Weights of a small GPT-style language model, trained from scratch on English Wikipedia: rotary positions, no biases in attention or MLP.
Each number is 500 + 25 x the weight over its row's rms, rounded and kept within 0 to 999. Layers, rows and columns count from 0. Numbers have three digits each. The size before them is the row's rms in percent of the matrix's.

# q: layer 6 attention query, 96x96, rms 0.126, rows 0-15,32-47,64-79, columns 0-95
# k: layer 6 attention key, 32x96, rms 0.111, rows 0-15, columns 0-95
q0 097:501523485512463510498497484556485516508490476547470501493511511474512485538482514525539499490517484505510512474518506445455539520454481466499476511515512488525533458506538505525482468537479501509499509490493528494507502476557477447486509514479494497498517525526448480505575472513531486492
q32 057:509518506534494474478521504496523511480515505524523539514517510498473537518545503571467501486506491486491519484479481474474471518479488498480487507499459471492501520497574503474492502504546535500544518499487489445510486442513486506460530524509505474518552524540484546532518505485483504519
q64 063:504468539492515539485511522481533489504449492529456464478490511500502486470493491498499499485519490518478502538513480453523475505557480491473456448508469526461518474501522483507473494519554529485492486465474522529548512515489483494501480521494504512483507503466516516553528510525508473439
k0 080:502514474483474506454491546480479503549533507507495499494493506521527541428522505487529491505484481467479479505522503523480502502478482466493506491520520513525495449518491462547521499482517448531478507488510510467520489498502464504449464476517490443492549529522504509484509519442500515521
q1 081:524439499514529505488509493483509439528518511488527468517502508528515463503536466472474517494509472543498449495486499546521462487515521547477505513469472521455499520513496506480488511477520509513516512506534462518471531524461533511513457520525496516504462485487517475479434497475492513507
q33 079:510506496504505505468468442468499451522488489499508460528508512493549490483522473499495505501506491535492466468491509549471460468459524521485495503443464533465482501557503491533483541527495553503486492526515466507510481517454499508493473484501515507531478452535501515510512508515486525520
q65 060:496476498492460503486482443526503514497539479520543529528473531530525482497539497479495479508521470479515498448471548518459505494479539485498494477474489486510479507529467471517531505512471487504476481521512447487477470517504502521512534567487491494530499464556491497487505503495487542540
k1 100:546494484497528483539508480480496517456464472462510496556495505515496470567518472500501512520536487515490518526501490515491531482477548525506519493472513479493478553515476511493494510499468515489543517493532487539481536483480535525553503533513474531531468492450480523480482482510504515518
q2 104:504527491496440493491507491524515542465477493471488513477516496481490510518483533544542497495480510502523536507497502436494546531495458486529525510542517488563509475482512509511516462478505493496505495515475533480521446472517476474471509488502511471472540519519464490492548482488522488457
q34 139:493470486500478509473543536512502543509502512489480514475521461503464500491481564521514496503467513481512513496513502462532533549492463480525522485582528485527529490458509513487508474479517469514493505498480530470520453483535482493483511488506486470468531535519510481505496482455517472468
q66 056:494506484511506511450483526488509500522486533455501510450535452488473546455451504542526488494493523547496492549516476468512509513523470508525505514545480516521505491502510512516494491500514527495506517463458519488524474485473493483450482465532519497483513503499531468510479514507486438456
k2 073:522482548498531503505511522509477456531489487537463507485495515473488538478520524475462522487527530491496461491458509552505448496492523472525528501492506509455470523490501540479478497502519507493495482501494489524463553528498507515485541507527466502521529509477513436477487511520458541480
q3 096:534491510490537477495544532523453485473479534486483485479499476508504494520488486488494529526455503471487493533499502526461497516526495502498492514480534514482487501474491496423468547512493502536501521507518511505481519508497457471532466517457499507512509540494577528536450504478494489534
q35 072:455445531470524491516510476497515489508535474518503471472528513493525500493532489552510451500499491498461475530487502511510484530506505509551505519500511518496474503489489476483503534529483490495558535505472501542527447477481478508492524532462501476515539522493527527575468511502521499494
q67 092:467499516493538479498519467488527463510509494513484506467471479489507527485542516486500540498517485476494476464526517490497464504536496486527496553484529493443495478474513507473488506534540525509411466499455522486513478539475470521494463489493488481462474472498484500507470479506497458486
k3 093:519478469507487509542509519485466481512482486521463554509491518508500491489521534494531479518517476493497479432439477503509486489446497504460522486514533519510525479504525517495457487470508510468499463501503484480469532519525501465495509498488471495494487484458484473468534477460466559464
q4 087:497454484513462493551504472480499492501489519537482463519508562536497461489484497548469502464509503541523533491515552504498491513492519508460453489511475502529509471497528506480483525505556491518493482529518506502462504503483502421510507505493533501529458483499467477505500499492534485513
q36 089:542442494509467534470455471450479495476503492506448515531526476532494530485498476496510521456515495536496550480511498504485504515485516523483496524490457455439522544515480509494503501543500515512513502482490506482488491491468487488524487498536498511538466481495515526491504565479489487525
q68 075:512531535494490523485484458501531481465511485531498489518475523527492478512567494512476514529516465511498529501497525465472520495524534450539498462496481552498534529527461477496472482523498520455495479485483464518478521505468479501488525512521430480523499512541496488478539524512517495503
k4 092:451537475500448499505472521511485518488497516522529510475495526506531511486487498513550475486475499500500515524511501443481518522507459478475473557523483528522530455498545515492503482466528481530501537484467521461526487459508474459449480497480497484468540521497497489479516517481525472494
q5 085:483491502489538513503482513465492469504485483488544479479492510517494495483527458482480494508511510522502455501521510546522445473492526523510497492478497521454514519496483519484518537497476518504527480527523487512487542557465496530524510512505523529546469477482542484564432510513460494523
q37 103:501519530525524495524474466471481458500509478466518476502506516492540522513496453470513491504550525541487488499508501538498483469496546527497505530433472530495483543534476493513457548491496532496512491516511483538494527520465512486500498503485521519552473474490510492503492492548456485537
q69 049:518509510520492509528508439493476495451548512506515475506474503537511462540519503479481478521466482482494487464508504525436490521449530511480551508491520497485454518483484536502503483506497503518504497541536468480482509494475511490526484523479518516530494501545465497473494471479494543557
k5 065:490479520477488478509472506494455518539491518500475558439538516460473506459479452498542489488502488549492488493500458508507484541494505465498473534504502515504503515500519502527473503471484544532462538533495520468490489488495465466498514464474536513471519472478542503505479482504468499491
q6 063:521540490496490513526529489490531499463499457518507474547520490511537452566484495484488496519531499476532513499521506503496535469509526518466503509459482477521465546550488473494530497518491511523462471496528494518496535526507540486532483496448495531516471507461453525487500480504529488491
q38 080:510502506512487478516486513464505466463497448486506529525494516472486474522515488481488553511510483479537500506457511507515442444501515504460465481467463494479494502522487498427544505504506480473517449504511467502524530506533550511496451537496478523495477498496481528508500520521491524510
q70 062:481473508462500480508495477468531458481490450464520456519503513485509499526517500508493525519520476518514479476514564489503520496483542493514475492486514522474431531533514490500498519532464493478504466520509441518502517516519524532504488529512486523546462452474484548496497517532523505501
k6 121:532482487508512499498497470483532514462483479495506457561512517521543456546520476488489507514514494514497499504500522508506521457499548548487496496474498500505462530533483462484520529515453518511528479489533486533499514524480529507537490534486494537527445496470506563502494527490537490515
q7 100:482465495484479496462466523475486525497457483535571520467488508486460508530500481487508530538530525490520521457491465506467493489498503508430503450514475516501520548514518493494490483493522507492522501501514480528491503456499533517538492511517443531494495528497449499538507519508494511478
q39 092:508520456503486490484503537470491540475477513516491461498528497517502487508540526533545493493501496505531498450483471525511529513506497481521482481512536509505491496459521469553511471472514476521511502510491538489504484513476519509490516470532524462456461520491465522477480502468553427463
q71 100:463461507528524483463502518507506502512500516471511513468464468506467501481516519474463523549528486480494466481520487514493513522490516526511501450514515538515512479500492453526467489550486501544511485475488492490484517473491523560485510546494471545517524472491531475463478513434488498481
k7 095:544472545476499485519538503583542470519495485541480527525463513475537484478482477487475462514532532474504484486504535514528494504479506512507540484535531483464495509459514506464497549521523481464462477519513472489479510526509517471497522512485501524491512490527495483488500510500497547497
q8 082:553468497488479489488532505486514520464508477487529502527515513522547472522514518516479490497478473460487504537529500503476524507498510510505514497504533514491498515522514442509510492508493490537510500458549490508538500476538493486529466514469474494507524554552506573502523521466558501530
q40 069:494470489529480498517503490467463503470510439483510442496549467471502488531461509511488462526470528509523519517497509488497507499511542527489552508492509512499467520472507496489458512479479512513538531524526484526526479505513471511467471507456532499583518518481494525497473503471515493491
q72 095:529472491500508482515521489497497502470516483485509473476503463469526496517521516506483505548488501499510478499541501488526564533450500508504570514516502491450495543497565488491479470573496482503489498466526517542527514490514506543479497527503497497469515514478457517500483501481524534480
k8 082:501509513491480448485496479491518491479479501485477474491494521481531494472511587488533508507552507542485461504472526480462492533494473508472500531531487507450497498489490491516490500489490492502518451480473458515532516444461492496468541497524524492519508455498497523445515492505532512519
q9 100:563523516502527478523469482516539525509470514511506515463508498487490511497499485483526480487529508483479509463519529474505488482499488509468509511474507504505499538489490523521509491540492558506456514518551553476466458541481464488486494495542521480426506462485472472480509486533493519478
q41 078:514483531504529488509535515522527488494502488494509509538437514517461519497497519483476481538493510541508489514488508481519479496519524517521490490487437467501511480516517575499512479503475504474527467521456447510498525521514524507513514539494506538482463534476515461522524553521486538476
q73 101:481494526479522505519473496441520473528503456488485484488503486552480503485457460479510492478498498525505477471530494527491459465543533516481480454462496531516525497544461472514488506461496515506495504487489493501439495506483519458508485442517514519503458487527529487505513531544518488497
k9 092:516495481475476482477448543511503517522530501490490519506502485517513465521478419499513492480486505489481525482478480486461479473489512466462498516494525465528464518548500503476497474493497494493491524516537523404465479500498488483475476502509510444498528488499506508491522483501489465542
q10 090:522490524445521461480442470497549551482471543492458477521496541483535484469523520495519514484540477509504469507498522502502499495515499542478508525507515492504520527503492501503488511472482554535523519522494542518485517505437493508507485487525500516462508511529462482524492468499494448510
q42 082:534522553486506474537490474480483525509438525489483479507476508515481503519448505466511501508500490464484509455517484516524460488523519541488515462499471549510501540501516512521519508519473498517515523474536539481487533471482485520458474495527540456485491508502506460535476490488464503464
q74 128:455460513473517506484445515469535452499502495501495441493486526477514509459522496479523527504517529535505467507523492515507507504493532544509449489501472499448477513534527494513495523498481552495540507504483474532503483520441517507481513504514498552524500507486502520502482564513492480494
k10 086:487492464472468487460503471527475501558544472477453505469481503457527454484487505495476490498520474535506483529539458505495498521486493518518484518524504543495522444531508517516479482482507499496476542505463475546517487467485548481480468458477504493510511486510492497533541506519505504522
q11 087:506497504524479562487469527500509500496537556482479492521542504549509496484473537537469503504456493491494481492547488537492482504477484515521483515505500479494479495498485473505515474485509480497529501471467503509539454456469520518516544481523484476544541530521481483454493551466510481486
q43 069:492516463481492497541496505488575478447508456522486482531510474521514488462475509537489526492542500520490512546486523491459515505490498491516469477487555460454505489510544510498555514535489500480555519497490478518520509461480533493472534495491474524486479499511499515498509476501523493474
q75 118:499530497549507585484521484544483514511503514516493508487526519518505477488478508524519465477460467516507491509489484507507501501538477491488460513496501477507498494456447494530492500452479479536503550546517524498561463496508465524504512482466468475511524528535499486472518476491497477521
k11 097:518476479513473545431505496514511530473487530495539484509545519507516517507487499503518504538480495497464537475516493488461544537505496504490500507501474525540510490466527536519493489449545517506500522497500496491509478471528444479488464476477513472499560533512455496491500555508490499509
q12 092:530495512486521478478496508507488492512486459490503476506498438452539488505476514496460553525541526496515519539524478519530500481494480516511501448504517518496526479492515522470534474514489492483549502523540475508521528525505564501504495538512471501471464515517488546506551536509517535506
q44 097:464446515515526531508515492473485467540526532538515467526491481487485527499463468495488512505499496492513579505494495520480459467490537467493479490470489475469480483506498527490492471530495534486528478474491482488480500551506532538482508555473495545500474492519506466505518531470493527517
q76 106:486482470480509452521489495515543457514508500477526478513479455487539505476528506467475504536539529518496495487517486522500480474490516484493487490505521537466506476500494495445516526549523501480526436472477464546513536530477542519515491536491510508517471506483492537541501535505540502498
k12 104:463493470462473471504537524500508540488544488494527463495473473470511472495529480513514490491442455517516499535495530473495516477494468498506502499517511472534517469498520494466533533531500533455503492464518508514489510468523548508513482525539500511457480450484481516557506537502490513496
q13 097:496454514520542532489520493482515455488528501476449539500519462538494506480502557506496492504483453515487485507512515474505532517516482506544519478488529494479507511467483506513493505468489500533470532479522510504560487530488466530505519463505493500476526482540494508501456445468540461491
q45 094:544504492479521499502444519465500469548465504486471471525533510463520514486492476500483528510534479491505483470536504517478459473449511519494458448500487510489483496504504484480565501540465533520521456467524487517474500515473550525531519510518516539491485492494474512510477491477494492492
q77 102:510473466550470521487514479474527476501493489516463521481464479473498518505475503537492520509498505475519501504491547491470502476460469486504491502485522479475471479483486510521506479477508471515460500495512539470549475484515515554493514465494464490475507521563525495529557493469558465489
k13 143:510537463521486503497547487504535495466550486520499504535488460502492501534511543532511503511459455471535511522486489460501564518496473495454549491508506480523525510518503521509497465494542487480468517468507501479508462494504485488498470506511473449500530491533495519516536471479515502548
q14 089:515459495500472506519517494506528485482489490551499531507415551464545488508545490501497505531514519540525503521452538502498483483506516503499469453485451512502473508457518510490513484525466517466506523536509472495505537507482509509490500538510462528497500478509493523505532523505526546485
q46 075:463484529503507480498508535520454495499486524490476542475515498515503508463513537493552475513475489533493458490539464499500533538524490488501526530515512491498520484464504486536466500492513523553504501499507552489493521525468461481505524451493529524468494514463531500461481458481523488449
q78 067:495459505510467480513511465477525488508519522506475532501456495490534500499496469533531497506515473480519500459462517502489457462546525446493449473494492533509477484504502476533492497521466489474504487494510480521477513493508534513466564476484488485474488478514553490536544543511533528512
k14 102:497463542475493483512476512524526467514510490522465514491464508468484528484526497458449494527538525522505500523451535515480456494478540504490489497485499536508495518530489550479460509533499516445500455478504452494472524508491506496471531512511454507552508495482512498518512483538482520516
q15 093:481474515531503547473503471474514493506537510446487494513517488488504499494500502533470504526488435497476477499529505525497528525525485464490524514519484467484513492476486514538499533451499477507497517479446491534516487502436478526520524481463545513506456483521520535473460462474509476503
q47 096:534530496507466562530496548515473556448490462500496475508520486532483477515488508515532502511474477487520490490527501477475512510520471482515477512525500496507499476479532494496490507507480462457526514517506508504555474507560484499515474498536473466483505528494458535495458510474526459533
q79 100:530516490539524513495523510519518464476537488500567456498526483453516534507506491519505490539485476496502432489510515497543490499535495470540522542485495537459473516491508499489473494518495518510491470490479453491531514518492473483509490513497504492520481498430501523541486542540488512491
k15 083:408501519499495484516459489526573484500499529470493472484482504536501512487520497541533519490501487500505511510475481489507498521469514532516483479510551493512465482477526473494481462511493484509516514478469497509489501483484474519475471510449531531544501492522542497498527525432491494502